{
  "n_head": 5,
  "d_mlp": 768,
  "vocab_size": 1024,
  "activation": "gelu",
  "norm_eps": 1e-05,
  "bias": "all",
  "init_std_qkv": 0.0306,
  "lr": 0.000608,
  "lr_mult_up": 1.31,
  "lr_head": 0.0059,
  "decay_fraction": 0.753
}
Each number is 500 + 40 x the weight over its row's rms, rounded and kept within 0 to 999. Layers, rows and columns count from 0. Numbers have three digits each. The size before them is the row's rms in percent of the matrix's.

# layer 2 MLP down (transposed), 768x160, rms 0.0707, rows 489-655, columns 40-79
088:529526490467425528545535474479566478529492490476525462520494419529548489503410560519442480484544467532501464486558540542
083:490493518501425547556486588477484399438480504481507480519448413485433506520529523530506437473557552449545481478512549526
105:528457505511496428504428535502498519569457534502517549565429467467501486488577466473464424479460525429467458636457586513
115:435472450447532489453458473533533461574481475590521493519542477480536465461465560524487569430427529439510516589478558427
090:476613540463512450508541482535459461495468462542522566542541496562487546489587502524491514547444428533512502492450579516
088:472532505459442491458481462519493457556522504580490477573461482509507511525576480450486403497500491523505572439527453545
095:504413573502479528539433601521495394468454501429501531535442530430525497533562434520522497549550486452491509476493482518
106:553471437510527422442479511542491474539507500469510477546534437525496468454563521458551519499535474480530521484466525417
079:487500593470556461508470505474487462519509498515485508525595441547449512516506441543458459476381500517526476504541513456
103:435518522499468464535442467446511496478452545419441409489468544524458511469480539439483532496407517511622571489519540552
116:518482469536489533460461556555573460527463451504563502552518432439474462496498502478511428630500535524457497495548562552
078:481490537482463484524524529509504550563503507468548526514474458523527539514459508530449538478565500604462501552559501549
093:519473517492460506468449497487544473506488501444488549516497465498548411568525570538559466507511553456502474505489529506
118:511502474510507573574558473550481503436534486564524460474411456566461478498536469379540511487538504514549455431488368473
121:434513511560550552482501487505527527461535575488451491461433433452512457541476469510497451529517529519457432492563480581
111:543454498500531526510561493542468483511444548376531503534475463501521487418504554523479450506470537469434483515547498430
107:495473505490505448445492565544505528469502391484544488493525452457505551439479489515503521480509458471505531467440529522
107:520455462487517480505504481474474520424485520495508504520510450522449506530527421433527503549570492560464529399576502599
086:503470441489489554551567555501507552522497511440503532526474511493531516549509511479447494506536495499520484482508463515
092:489502497486452528484554505521488484470515489546474493476429458548493460576436442466411539545523433498435488444535451458
102:537493448476577519599519500473481468450543486535473470449491442524466578497468481512551482496493495563514500551449555527
089:486453527553503483513518549453531441364375485472555502492470578508503513462474501556493526486520532532525543482422533469
104:501466564521576616419521516463486543422522542425456492537516396532547489546519431491493462463472446557508452533466517524
101:618505481568473545541431475431523483467472482397476524477558402424571465498497552509455451418538493490457501526510539515
089:478580531516473518489439509553533448452436450528444466506427452460459463457552464501467435546490493496523492528499460446
109:512506481508531530451568562505489481541455554451472494493470429531448471425516527490491532579465571463543554439494483522
105:557473495441590523525527527519550431510480498518453536511543446514465512481519560504496564526502486520533496552451590456
097:458490543474487498512426462540485494540493507466453464470556566527510492493495553432480463535548552531511567530542612504
119:492561527509519493464516480471531501441498565543524499562527473520464479480484409464520468543478560549475490479555555535
105:446469524496447482541478475524523511516515477580465489520478400486443532479501526445495462468502427458518495537513482606
094:495527474541516449515452532471504504509495471503503472549513720470467518457497527489546562492485504529522482570435466553
081:515466486534441522544511431516545519526488552404530486529478419464534520520509545520477491561489447512503515437556470488
078:492547517504493485505526470498539433504522509464544406495490556558458517533503493499411501472490497479493482492498476534
111:469490456580455547490495534527448554479528486503438440571448490473466525450540479491511408490524475543514475440564488557
089:503545520526398526488583522456475449524536521392517503499471447505564468506484544500445505545554494505504459492578500511
100:470491502476492486494467512403454451452490452500446460460493485510539500474459504516482427503420471539475482446520495535
088:527565480497499468524503454458507516525549556465511443487508511482509493513468465482525516522487419461459528510596434494
112:416548489567492465494519500468476465555515490491538461575486439469457538594510547457428522492545519513506493555523463497
109:478474536480509502377380464479506524458467466597495529459558494540487539442500512524476483494517503459450499502616505503
105:466510556496532453536464425468492470470562563479493528471563581493511534473482496480539538513453543450524485475561591516
101:491454524441500511543498457486486371545494535460508463444467521511528531457489421459506523454492539544511528566526531484
119:384506461554489480500497480501441470515555495555530484436490405455492500493453519480471539517492577511595479547459516540
085:512460523530414505532561534471543460562546507485513485511405456517486501473456528528384467515535530513461534466508523486
115:468539526441530519495510493516459519558551520473518467544418452532433562521465532524531479503465501504469531542535526541
083:559433531517467594495460479434503491501462511439559530521518455534488483510538484477461484494514544527478504488481495545
083:526539446517495563542449498587418475496507512558441501525542402547450562554538562477529450550528464546492481550555475555
082:478549504409418467533491553555472492556462485460543425449470486477464475496451549519549501463565490571533540491572460422
081:478429497488490546570557459556475452561547574480442537523481491495467449532493470487513545534499488492496525495449507485
081:500507441528551493511542469490457463530495480497554557489396401466573544464526502487451542388548501507487483514562479530
098:445509487458491545498485442560452548550565457500431446588491509519563515459593488498513472502474494549587494510511472499
105:394539490526510469498508468513475480510589482515492565498475509492491471551482499535522482432486510473557476504468504520
102:497424591555501475541467494521475485532473510509487555499500485475539541473457531535392528469459546541577510489572539510
109:508434529532479494435441578491538509412473529505466554537530461420549478523502557484454531531582507454504544420490505535
097:471523550495463494495504548511476526522472473528490514470483705530466460431441541506524531462520475413507470532500495483
086:516523516436428436571561571544420467536531516536489491466516500475476451541538425464534508536525504476500459534539516450
100:563523408499534510477469512554482530523479485498519565487530599563550499503554558554470507507536452501432521494504521486
107:537434506502482483534542518500523534532473456484506531513435479576440482443626543460453532521563508485510501485509522442
090:491541473553445494514575523512469498500545509452551507505533387501537499514449512475428509545562468425458464548493495485
092:450484482522468514490486541483504553469557420463531500470531384465581517456428503505478448505529471452490515517551479563
079:544499494557505521528504531430479500548504517409532591430423360554524530516603462508498472452491490486518560543473529530
100:564387463472616579512506534519477456504527475535466509500511497507426505459428511504422504463437550526576542506534558517
090:478447574483491555455435541494496522490449515450533517425518568466471465494415524522553471520503451437486542560561511550
092:540459495465500520503507497500503529535499529465454516567498411530489466490458447468494495521549439493544418483550538527
080:455483470489468502542559531474506513629529484461531545516535434462538453495458510505455469468534466518478532522512511571
096:436526588449533494510570525529502494522485529449500487461508647531422441518467488480538458504514525408479528520469539522
095:495472493493552478500487576517476507505494498525489572535488618471516564531508542522499509479453438473471495532476561559
100:514494359541413435439578518445511515505523403416511577454460510474505487409574490518477495487528501533522448562481504445
106:496489553504468462475497504454558593553520490457503542504486384564543545519554546541498441484453551527525481486506501465
110:437460517443502500523526484452509491573502513420539498600549509466538528496499399493492511495420552588444495530581469542
084:479486514499504460553531415476467479485522444484526454575536456527528573495469580510504507433501483532491482500575537520
097:546516572483540545453477501526525528547451484496547475584410486558488431474447459488527509485504513507525506481470476455
107:485443488596561517421444520498495521469480490458515551573450414501521515520466497514501450554441538506467569480473423531
116:556424466441572483474555536536542406452471517516461541457527557474503460532552527466501516467503547490455525441570528548
113:476583565454536439496473522488482512535523502541524542536541471534480492562502455520499562493454576452508560539559512525
088:503524458540506545466548471537464476515455460469447517549452371500491467575522503554522493487563487473480456542578510494
089:540477534526443526522515514466474466518511503418505488570550452505456525530508541504463433458474518465466502563439518532
098:467487572497508510584541620467466516506482478489470456494449478499489548437481436459434423488508555466551543448484468507
099:508553508523476565520477483529464443474494451484484572545508407540537540477499512519463514521532509517501452467498491562
107:476419460549462551524533606424516521491447482551466430510472423500543459502495452507474475494586538534488515468504447496
135:449466528462494518553487429441487486518485544501552448501516386524485527562514480469483576528510502465478513564449483483
096:537494536493466540505509522485498505525515469492503525562488377517513500522448553500413517495539463464517448490543529567
105:543552512497549496418461490525566492465482446427513418447546408526520501516528517589480458493522500485521491508452515536
101:514475477544475483559477484546504467518539438593466439495492480506534445504486499541532463439517497507610554485455499503
089:556431502494458519484518439445583506586510543448494547476514413499561494561483508491357455499568439551499510504520507543
090:540496509516500514517513499473549514577551547470517490530476432562587508542481496538474511559512483572480467538540450503
097:487534404562469451549584471448571547523583552526530509426471486484509477524523545551558511505492494567466463450506448473
098:493539542423508489476550413512504541471483508524446480470519462512463469537526522470506547475523514523509431467513414464
134:434488568484571538480420443466457495489470481599532444414478485465490499485525490458456494479466482495497507460509511444
099:528464573462470471513527472513394463552447548472540529534475467477447455424474470462393530484516498522532551470483577482
089:523499464529438488505494464490517476550456449464561471399463509453479487488518534586548444535523488499490523560444424493
101:496485481489582544590607529491463447521481501558528571431431444470485466495501472559487543519540524417471535495541531486
085:565434465485521473515572516409535481546607536478521500562485488507517544560467454458454551533481494499471496476461457462
083:468501578456505444477429450535484470527482553472562530512494501460487527543430517460504554459489521520473455546468505441
125:515541502527520521449522456455499444498549501522501475393525428457493493558439523497513529588529434569511449471556493562
080:464437532495440447486596592534492490541540530482483513422493549473566495515541518495464529462529462521466519566513443438
102:498518469526475485513536489567482585567493493467521494516539449479542495526471428566522483413484510473477647530438542566
105:454471531464550506549497511554474513452450512465475521456535466494502477524472551492517525537404462472394406521493535514
101:471622460472480573395470472486497475557493592519506542485470490502468451537510456464541444434520504480533466539501498497
088:539473472485556571509507481502567506490465502444475448525482421449522477511500481473518457457485506547522439509540532552
084:448507506512442522377521454544457556615435510454508496465476544586491488517425537483464470519449532418482459534468546513
105:506499506498503418484542466539454507482551473435459512479555485454478470490502512486563514508499450470459442547411563481
124:520453542514578512488534535506569500534473491473520534478466420570539471499524449492474459515587474526470434461495559447
090:514534488457503466507511477496507468499543539490467521472526370483558550522502592515492508546463497528545453439481485525
123:490462566495497543571539513547493453455429483445537508497554521540485493447566487483499502505482564522496467547512563557
116:536524507505502499514445479489483532457529429570517506490528460467506489522546465481476563474518521533538439480497481448
095:489461478461516544474501549447518490513465527593510542411460558557437502504500512449501502506435477493534559501529567464
119:479556438530540509530464449486550443468474576500480453502473478525511558554533555465516531469515482524451515522590523525
117:504526588519514501436499499486524475441529509559476561411544416498473518567492522470520490590530511514482463472514481516
090:440563556487487487507542538510397498602536460481524478564494469526462531553500428484486494535458502463482563493479530502
084:491559596512482552436508544497449482556500497543521512456524456479469479507409481457460512528396585531480471532544531581
105:457452513414535529565499580578489520514466454482468452477496452502595548482577526553498480507508536439512543486467545503
109:487440448501470435593489500554450550456453484528519469441503408493566508474478499594507460503549488510490471483528443495
107:479487602458502438520507499484502600541492492542504398507450500524550480543500528530499517453432459469558519474499509501
095:571469517444535430472478547457498548476480499496476440549517436523450479562515508502486483560433491537451538550483457460
117:599564487461563533482495450585560449587523551506508429525490415530436499507535519467473517560439547519493486546428499498
094:483568506574486439510513567547480536502550516505488525516492447471506463504473481545446468515476513485476549475472534407
092:457460542555537502485533568440548465580514501475575497472475546553445540506525499433476530485463538489461543536473509543
110:593504532450550530410533514450426550429495479493497490463514524572533433496473506474502542465472433553466495480551530462
104:535414549519551509542470525512572524459525478510489495414560401405456481511440466526533537500455540463471532561478490546
084:511505440487458450480492490503580493462494468560511434486537589542547516513509501533495515401515480470546539570511487580
083:514461531499506548541513538475512563471482522460399555600416417492543466490470518550472469495493493475489467524527494571
116:535445488528523476493512490447453512445556455457526466536516395522537495512532498542463473517465499521492409436564511494
110:501407463545518495575469490457534488469428470471552509511523415502559570539432485516491485525543495551473449503523483451
067:499516549412451488528526497515472471536568495483472475533472464496568451494505477505463541511470442448544505488403463531
102:485547564483541477573536491525489484552511507506496538485473416476457571494518516491469581482501508412514556507524531541
113:452485483485553515466540452416556513548488513485537438485550513496508466538501477485522480473475637511491538424530457508
120:471512496528495477495539532543500501493553525451482505505445573474466480483492529493529579464532474459512499551436461496
111:577514466521524532477538391524447493498553551473490471435520473539421450503415470474498473455531549502508482565540503538
086:497546535550459460489504518531543436551542572502540529430426521566477551549461499535473484420540524530555460504459470521
094:496507459614503557436551583558532506535504486431433491525406502500569545518468439521483509518539493534494463503461501449
083:449497531486423575473522495499499531509539484481413529548493452530499525543533532479426495495531528488520477457474503533
093:533469509499522558478508513497537462469532564526413478558511501446447526486505441526555537525430553514502532468543496452
104:527435512535470455401440480527412555533485555530502524556526450395446446539480505479530476492524498508534482501480538529
108:456475541480470383477507515482560493535459444442500556501531428556475491497470498462487510487446509515473562420581545490
103:492550433440472458582534473478553509558530477462471568527463496490457464474519452508545449543482518430430542418509541480
094:528512486494442504507492489508453483548481514426472515539528430526524514528473524520471513506530435513548448450521549525
085:476413459558516509457563495457494505546606444466457480521481515596521440547549444567527565463485457519526478390487485515
125:520485542449546481430475550485503485469441481411528495521516490481487469464489530484496449472502553521577493570542465518
103:490483496564538543457456571532489533498508520450507398541477487395463496532447465517495461567433511552487507526572525565
100:454444428534470449494520552467463511512446447453499505520519694529465487461532545561573580459500523464481499509374493452
129:495531469476565545420419439483585489551470484526511453526505405489551522454526571463485487517459579473492494598476522542
082:588536493418483500461464477487527413517585538487564474479502515486461513513556600455509509513520461558470459503530466516
094:485527459547557569548529437585448487523543527508499433535468423471490469540429481500561528506528481395566405446450490531
081:532538442521467508461606539493477552520551426529533508481491384510523487482569552535526457522550521540549485470553467479
098:475476478466590533515536564450533433400483535456444521510473530534539544533491502505522470510470464434513525505463514456
102:540514533468493514487498491432483496457452516494507480558496433522396484500502505548492463495465503486472505429565488456
110:470436440525498520513465488482424489467505469398484508483521739435554532454526565545578511449483474502520502476473530523
088:458493488570460525489523494552530431584503553522482540454478422472473544501539566433448491424499600534456499520433497417
081:553442536546477540536509518474482530536539507418456544497441378531550526573496505525451473495455479521484461478500553524
077:494502462467499485528498491489501503476517547527516553504485510558496469500512442549492561440496527507548471486490481454
107:450519549445516501450511587487498469451469535552466465563519584445481477450489561453457502510467546531495563458498503490
086:489540500581470431525534468510506453519468503502459468490455635455470494525498523529492516579508504463533526501528531476
100:501489545482550544588556491531454543452595541443498499482595398466520512475551509489483500511481533476493506578474585509
082:546503497516439586542574461527532498550540497465501561532510371468525514528473525478498534466529517510444465423560453504
089:422501491528502468511513552522506498519476484470525488507524755485482486445504522548525476444513466457469534519443532508
086:547497485509484529451508435446512483547568536497498529512519439483574501485445529578483519485510443501435480447503531537
109:525552543439516479401585501496513467522436561500513479447434504524533457460601499439571430460497549492500546474433511486
110:489488551500488498474483542511544439476433517483575428569535415522478483497536569568497501491450407410492544474446504453
093:493448571442549564441540476441526429476487511510518560556467414528480521494466433520464536454458544552448496550466475463
101:509511400564449535490557474467474552551530424507491469436509409489443445428484540516444482436480511501535468528509508522
081:532463495536461502558471534471511404518412512501540529542453517504500500466475473496471485477539524512514498530476485514
107:542521502433560486477503471528473446537490513465522512462442474513519483537445523479522508499468533501440487524484526507
090:541537566486518494500440526466504460510542555484526499474475551534457529503495472490520483488485560503484508484575490523
100:510501452441537526462568530509496454572491516510495513536417390544434504465566475523513499504464527465588547502487563493
097:574498508474508540516512464454508514495531526453513498452539475455466528517563444504538542450529534553518448479532448570
074:558500484415507495531484475416521460503577533458532487515552458531590523536552567491459539570547456516513449485539460546
088:441456591449457511467490594504546436555494493455473458445451546520571503489499437540502531529438468560470533500407565497
# layer 2 MLP up, 768x160, rms 0.1, rows 490-656, columns 40-79
083:504514474460442569561489451569506481493494552442595507443522510492515486480458560512474602487470451564425513504506503524
109:489575465431483496594599406538483483493534535505467479457512464496518458563551568521517560471477492505478492433497456602
112:559484485488606525570480512534479553518511462545492487442509497565451421545551487479551520511503529424528501412510500535
104:459544497477415546495521457519479482474538515492514468407547458546515446589605538560518538476497503478538518500472477530
087:561501453531500531467515503457459551533492490550520505534482488457546485527498547512481517527524527450536495455524468468
090:490445481504530473561510533473512507504459474537464525571508464490503537514465493479588493498490473415525492421502485506
105:423438501524559456514454508511533424526454502548501522621469496501463518519486504476502483482499538474531517540486515467
079:458485483535491564580492563428579560460440499531487451479518524615443467504581473470520459493424505466511486472552504537
102:465485431497515543507495568519516547510462528519474555538527465555467459582554515549505462484558400485460506478532479518
117:504436454444481549606541445520560557489481506550457527534477478568492483483478502432509489496550417422566484430445526536
070:465534531498607466551524490530464552447437464507448491434441477504491550522513524412512530471500547524480495458492509554
094:492513485485510513537421476439470498402514495525515524515515498504512508481484503447538493423447543443524443476451573527
115:558388472496508489515510452583538546435495462489510557543529474507530440537511548444506453482472520464477503444413515514
108:513469468527590565503450469471439554484486490561446467556545490492451531519545496507518446471535508443493497473516497541
106:430461402437483488500456409531561429448530579481498540466506516548491557501519555533494477462567483505460554479522551457
107:516437436544531422479479506504583478492485513550530495523511470478536545532530517485534485499465527585540553451474446536
092:432491453436517489474479506563477443484450461427530556494534516542521531448586520490513565423525484492548480538463528523
068:483489520550474505492500519484450485460473533473510486465546467465525551563531469503544551433512500506495448532430446491
085:545459458531476480466502543528512495510407521505520546486515467513478516507491479507521533497539484537547481467464436487
104:421496459457592450509469448582389508478500558571507437486477461488485498511527585498462477443480536543431468537448436471
087:460485509565511495513497542523465467556519500494452542544465521454513576524426537493515448453459456505525520472542468471
103:525427529400537531494522501444521602495490502468511426527549482467482536500426460539531446514491425409478491476533593532
099:463458498522466500469445426500469503456446487494542504563477461495543554515435491507450517499520459520450501496445554467
094:467451457546497522477551514465465517529479609471451529503462513601454482548532493527480481554511421465518502548531515526
109:513520474506495532499490499489495472518513497512458511587511455530472520507544548554519449443513471391466540524449523523
106:514488467544549515530531537458513489513472450494536429462614491501507465530525580406479523504462492485555515480475496497
097:475516472569579563533426521510448538513523479519494498437533493492537484580487524462482489535499523477472522495494453565
105:501486487458495510500475497608426515450503547399532574514532513587471471510565481477519531517514457520542426508484519496
108:439530499535587410496562525480480472478486492480482523485553435507458537519574511531563496496383412561502473487468504482
126:490485481557533492486468531518508567519488498453527476540500465525567541538512560546465588504470502440473478514425551526
070:514429487469468412562557497606572493498534528457512496470501471497516548525502511463514485479435473559542568507495432522
075:511438539475490482518489579504465514533521521445456560465490475509547491539541510490515524498497476507518515508476482532
114:501473480544444521518423500544499484444426471538493497582471450535509511483480519431481475528543465470512482492476538514
069:506545469551548427521496514514485415487490519465526516436463500589453443500565471507456525542531495538560532550516456507
108:512519514412556470523431406511424510385521505418581472479477470564504464565558520457487543485452500516545443494484536523
088:564473490508505460578524484557416507471538520480527525512524478479484475573472472464517541523423456496488430458525453532
108:558499505524495462507467482495399481466491512524413435567575494469487541548555527442513497425501478444439455513387525490
105:545484470505439537493450468462536565518523491449496505410564522543530475562529503493465542467511447483473493497488519523
100:488449470553476535561512457527469491445434449478462455489545552491458535549459565501547509439524485533501560503535510549
104:453462427528548489559494515522470546475517461583532473552510478488479545503449512482498474445487442439482555466506477511
115:544539446530539522501454458521521459502508543529482520493490442489553520542452499480519480512522523480489460445498538496
069:443414570511477534604490562465409547546446551513461456509538498530456489548536456498544520453487531408470408442493491493
112:515525475479485507519536445527495499454408528484492529459535508528425489495532570509527404499497466434524571554503544567
078:543448536504522527543493476450482432510393525440489483460490488455456466487560470471542526501582477458507416497490540486
092:516397484517509492500438567439492433487523476534491514464521476523521455525569485478550521567507482490518552480539522559
087:487510492516543441515496426526497512454477472587484565567544529494500538508592509457532442508509489421514471511479569567
103:529544428509466405473564478558521472473505445559499448475540514438553497554536559513464511511457504481501399509486488495
089:493537497479473458560518471575481474450501507459549529379510445479492499547539477447564484520471479578513488501412448449
102:451508520530522525492428435543444540548588509563470476483524472494521520546466510547493539380513484493471537449514582508
113:546499531540502522510485490610424452475490421494505530543514470515498431536542506534462499476558466518473524477447519435
105:557477451602483564521439513513561494477431525488534522484462457510487464526573511533471440496587402513499541540469529526
099:465484490518510392518584534471513498414442461444529551549485492554477525483549578417525447460475492426540508510486529528
121:460481507496593477551482502549475486493501540472556529519545522521521510488527582474543527467494465407448527517409536498
093:495454537519519486512409542539485472547519525427501494503502476502501502522509500474461510472507480543517526462511551566
105:546471448525518529535489512449490498525493449509519535530564496491471565507462563430528559485521486471441429539470581444
104:475452491537491538634493519522443400535485507567492499477479490487490556456466504557516528515500510493444512428540545474
071:577549471519493482518521499487460447496494534559477508461499508520587428514519454500491502469481535415500488417487523509
077:511488441502468496460412500446511538511577491535468472471473505469510480487478457500510578557483561471494463468538537447
096:509485513553572439518436510523495474491486443520569550507525465522507586497537500433487497533538479522413509476546562462
110:611459429508542436537544523536557483482536493516555553532535487484508524504528545479522469484490519473487490451469514539
099:576542458547573472503519485524488524504568469459487524548511533497538517526470513540569513492522457576435486441482452484
073:478465481472492541526492514484494612456452509495480497469529555537528476534482461476523545488511531392591492496522551549
074:500445498479551466472409500517475541502523489471496569471496476491461446615495515464574556466503475528393496479536485486
101:556391495516547461488461537507502475536529517487445492565496507514554566498475554550514491473542463468470514444465603546
111:495504504570417484538438508472471463545406455427419488478556494509440496516510455518512551501517518456502400534444473474
095:524477451538448377481485446462440478538534537517433538512517467493476500513570469471520520462420527421501554498509533459
099:460531483571516515490464481519432522488387466494491444449562490557493492607554557463551526505485405454581468532481495503
104:492477476518577534526526478409540568493471449543533466514473440573480479512481560442547482445517457524535473523471475509
076:491484513525537567522448523501526447522517437514522500522472488505410504464551466560558538477449490586445518460496488408
104:547403487506538522609493494565435488528470524565440510486504500469524494516518548398500531501528505529509489453505450452
103:531433510537531481487467481487509557465422437488550503530545438535525456461467567463514533522548439534486383410534487477
107:527507479558521582526480493520464477494542487577525481522476492501520495443543525531580515487490548485521468453538475510
113:562528440599419533478475497536529518518532485490470478539547474517465479502513512493491441537532440475569525512498481474
086:527423497512556458499502458497473499525513467497480514525551462472578432587582567472531482437471464452453475455524545477
086:520499490454438463477530478525469511520499534456481484480578521523544483517556455530461587463532511463545421495437482499
091:510490494526472538542556446526478452491522583502491508466481498451553534453501545550517478527447487542497549455479488448
106:528487495473525470517518443544519497446549560532424509487513480533468496511546565513526492393528551499485539507448562535
103:545552468521455503540497422499460508486558511478491478484480419504574463496542536545518439485542492443543484425413508530
117:570417485545475470505456463506524501497512519525555528550539424495466487485526503484476427488510458478452521506486552480
071:481490502524527436459499477560507556498428501466506504453515533501455430574517456402456525511548566434566455480482541468
104:513493483500588519582506521499457539420406445428497530552468432500481439475529538450494532524478433540485464513465538507
104:453445475488483504508438548531451539467485500515526470490526484540459592485487522508547577491452449490462435515473492540
069:564484485468455490500521463603492479487464556451457514427494495485573413559536460512456557462490538499526507457499524469
073:490480524484557459485505421576496497484523492523545511493489492484457448521587514459479484454441469555493520485472477475
097:499530487442468558428424473496466510523458465410512538510527491495494486466621503558518478498553518486520486530489578480
099:539439490507494542449493476529578567475456461481521456470537526546467440510527437483531469512547483418544441436490533500
119:575465457507441515493469469499519518492491510562488490522512422543511507532443472472473493470540474440497493467488553544
100:535490457524469550553559472537526495493434543474451450516520525537556526507511507446481507453469452452519411535427527483
088:414520491519569525561554553547509572491477516523519583491523494519477518526492503436582477455527468478561450518461494521
100:487492499438520471496494492508487463503534520527509530438565513512521520477527534494522469423560463495454530512459518469
076:498462541443542490618492521486439518517513529503470482485453496483481474552482457483556520479439500499443476473564513491
086:537483450524508403474553422441553505479562539571498446386459454482548486512467564446540495500504545442520540460498506524
115:536448502481514493540492518472506503485532509503458481509520523569467496545524534508587510547496505483451490480523414447
080:565538451461436548550506456496519455469492516537591436481533461504486443546494558478528503523473538470556448474516527459
108:517448497566487506564515490578503528436478458454430526481470505546501511543500522499533564440561477474516473481456460425
109:513555477541526558492518516512462513478519504430514575531455465483472549514467474553588521472479457460520529424459478538
104:595422460571519450542474537545484524473455461496556623582527481468446513531475557487536453479539491508511508500431552483
098:479516463539528487530460502473432450499490493609480495515540465467429572612472509554549529495579487492499558513573469468
087:485441471500583490554434490490548457542508558496466556534485503510466537482505488485528545489499459571482529474509523475
101:501476488514451565526487452546516523500513435534452483495473507584537498479495462525504532497460495539534500462509502488
112:564429482545523459495439496511533452433406417445465536477543465518504544601498543467494463478495471535450505526471530449
072:411508521459534413489508495528437470436564507448590494440484515498442446526579513452525535483443535541535505519465501451
113:551459423467465545501491548505537474486516483532481498489513511496588570491493512524479482494512457516424442469521537485
104:518435515415495495559493494468424528468504444529463564494550450499532480471520545422589499498528513449453487454506542524
101:444474492600555456539498459519449461518462441538413530496514450492566518542461533501547572494432478556492550453470530536
113:590510422510491543502469453622519454469489504547502497492514486498521498506513507489501430519509481469463397500505497487
107:501438468473467452543496469543481494480502498461516566441477449551570563592449514509541515460504450570561524425442517538
092:486403540532559489509566533532514546525441551450502494490479497534453558553528541483538526474446452581478536516450544519
082:524508473529575449484515529545509524453545466472539537527532500592474503539535623508487458492480426454569456520541518550
104:533452430563491507519611491520534524511457509546400550522536487496516459560520507521496504467505465410538519510508504479
102:482426503475566487540424484544495550451500558544518477500556486525418553581477522473539511430563501502464437503426522499
104:397530426514549489494489524480447465477501483505498502586554472545418566505457498540492484418491437510475520492478516531
101:458506506545486551532548487526472529484484474430547540493503515456444493478505533447537449453559517484535508492518489519
110:600504487561480493530507461574487523478513458524563515558450478496533459573565507444488493517424503504520522511443474552
099:538521497470515446501506439545524511466524506482531491575514448610526448507474501519501508497472431467502549511422504504
088:488480477488429521542536467523490532441441393493516550482520374509517462466498515543534565539540417573569483471525482496
112:505455550515592501476451460486455483446495555534554470479497523526505468463468486465540484470464486579463563423438577523
106:425467472602519562507541476479499515438425511562468523521510437563479476505549493386531497562547516476458464464455515536
093:467532508510488521526507514480507440530463512517494527564503509491518548519575506477512450535457515469462445502504562516
082:582456454481526537493555512554514547427476500542506516495486562549574558489445495398505459547513488497496472411477527475
113:488427494471533470531425515494478478459462562420554627533531464545503496471525469417543500504517482531427482540514499490
104:468510487531466474495441464537454523323491457530549541573612469504451527557555546448502449521489463509445497489431539515
088:503440519501514497523457534544455533503480529516478457479508512468460550550564493561545488474518520467514472483499493456
093:573503511472570461486445467533543501504515544459523513471499459502413416493503506512484481478494528507460544500501560530
112:450472492499568461497470506429490476515448469537443554555517489496481601512544532406533471486497552415473504455525546462
118:463464495568558479450477528493480510519506436511488567513565481560468488517542550505559476461508512469450515498490557481
114:539426476533532512434477482518510469512532567527497552457531485484454425475580506500483433514426477480412511482518596509
086:514460522517474501505552490524493558450521512398459547497494531475509499506614500520591465442561476543500436477506531570
092:532496463530491547490454443444461499427438461535436520524530468558477477551480543519497580547604504522493491459528509485
066:491429553461512465481508474519481569442454484549479464500482566499487473511510459482492538452483544464548499439466516508
101:612553493457517429477526488537486539483494442501440504561554493475526500547553540486524518443520509485548497430563515507
106:430440559532498544542531477494475489514486460516525549546529457454428431446508531489520481519489431496489540459499556435
107:415432500490561489464500500529495503411505556445575531465548454589502502508449547544525537472522507535451517510464558469
104:480439488570457557558424462501537419500489496525449451455470459474502408510496493567508440430527419444472507498510467441
072:515514496563475492470488526510495483489431476518549496462554537533464421483526454503496515509435493457543476488485542503
085:509527486490524385550481495429459467560494556550517493499497492476461542487459528441576551479514493530447501522514497491
113:492492461523460528519473486544482452531467503462467445503544478470455443520569505536495482478530460451560491514498515531
102:549486498452520495522576461604507533441453439489474629440522495529463451535515583412466480502578473492509544500511554548
127:517504432550529421532550523600514539499483510440483539523470476490532544525435556506508522503501471465460515504463500565
119:509509449531556488513428518563517494502466513500452524506549504504588508512552505512496481517441461502498437506445492536
095:471495473497487503502524493504428492547584514568490540551486465459545621439530490521620398580462527498470539471518524436
096:475471483495483499532558427563455495507451497464498483551541531462515484531497557480467489501518483511457511467451469523
084:465524511488504490539455484556508387510567569480495493472593492582502535491514472543494530431471435510458542535465507442
102:495536488484497494493529482579490482430463482528589438512602479458511510596533560529535527446475510466527494434501435452
098:554503495514537443490515473562420551461527533546544505513435442545502485493456512474487463453481480433490504500449513533
139:514475488524519489531511445478437512439518476450539471446547525532512507533495598556573571449534510462446465501470530573
110:509492436441577456558469481513539479538424545470561495506506491439534532548499519524515508428473485522502540473502588491
073:474498510494494500479550451523420493447468528470510531444528519467509452579585488496508518427440495460463425493456501498
093:510429463420485540526545478510407505469542529556490538527486500509505404527532507515472469458522484462414508493503519460
115:556492418547445532437534529531544529501484488494434555537529524541529472534498547521484480479539430465486488501531549509
090:452491499417583506613540505546442537503534503491498528522475484487504528477498553533569498451462462538489525482489449504
104:540456421512418558552500416508513513496437510487465507521539466505530489490482520460490487483587490426531500458485579550
068:549486537515544466472452534485489545491519466563469474596512522484381501497474457486514508543563521499438494480520519482
119:472472533545491470496507547510443484521411530481490596482479518493463478495473507526617547484493508501502483528484578532
068:522539502508494518495489508413474408541565532540513495511536538464528496490586503550510456456457514455409530546491481462
109:529509470560569533519464456561487440472533482553538522573482495470459433476550515454541506490542425502457537455438486427
105:472413502454472502558538548516525559472442513468491536559489499487500534518549542464529509512463492482506473436492492575
092:529500486509567440555524574501465548493528520468455533534544504459519563585478559426442473518473513535470507408491430483
104:509435498514579487487431483488471492498490478494498504500481476534463546488486471467490580480588554554477414430449499484
089:450482409483480529521462486525535530506512510388462504529504482479546475468503536442504466497575447495520422521504498447
112:518543417527555500488421513528512523524521534551502555521507472572479529529518488449492447474490482513497529518521584478
082:515485496516470486568543478491492507434487476485551496486527424560499499481441551475564524502513473503529491478483437500
105:530512466555461541552540475610469507490401499478517510477519510490567430506515483474444506493465460465540443457462552504
102:566479518524492492515540494535476506503514476504550486449530509465577499587530532434510533475461484486546409414556520499
066:550526493475535444565499482541536443445552528470522561528485495497506553475456490537543568528442464507505506521471494467
090:530495468512523440482527527498499557513468495499548542531538489526438463534494528455506492457462527465535443484570400509
108:483517478479547519585491481518519540437469487480497500503540471551438449545477570471505547492483514584500489525498438535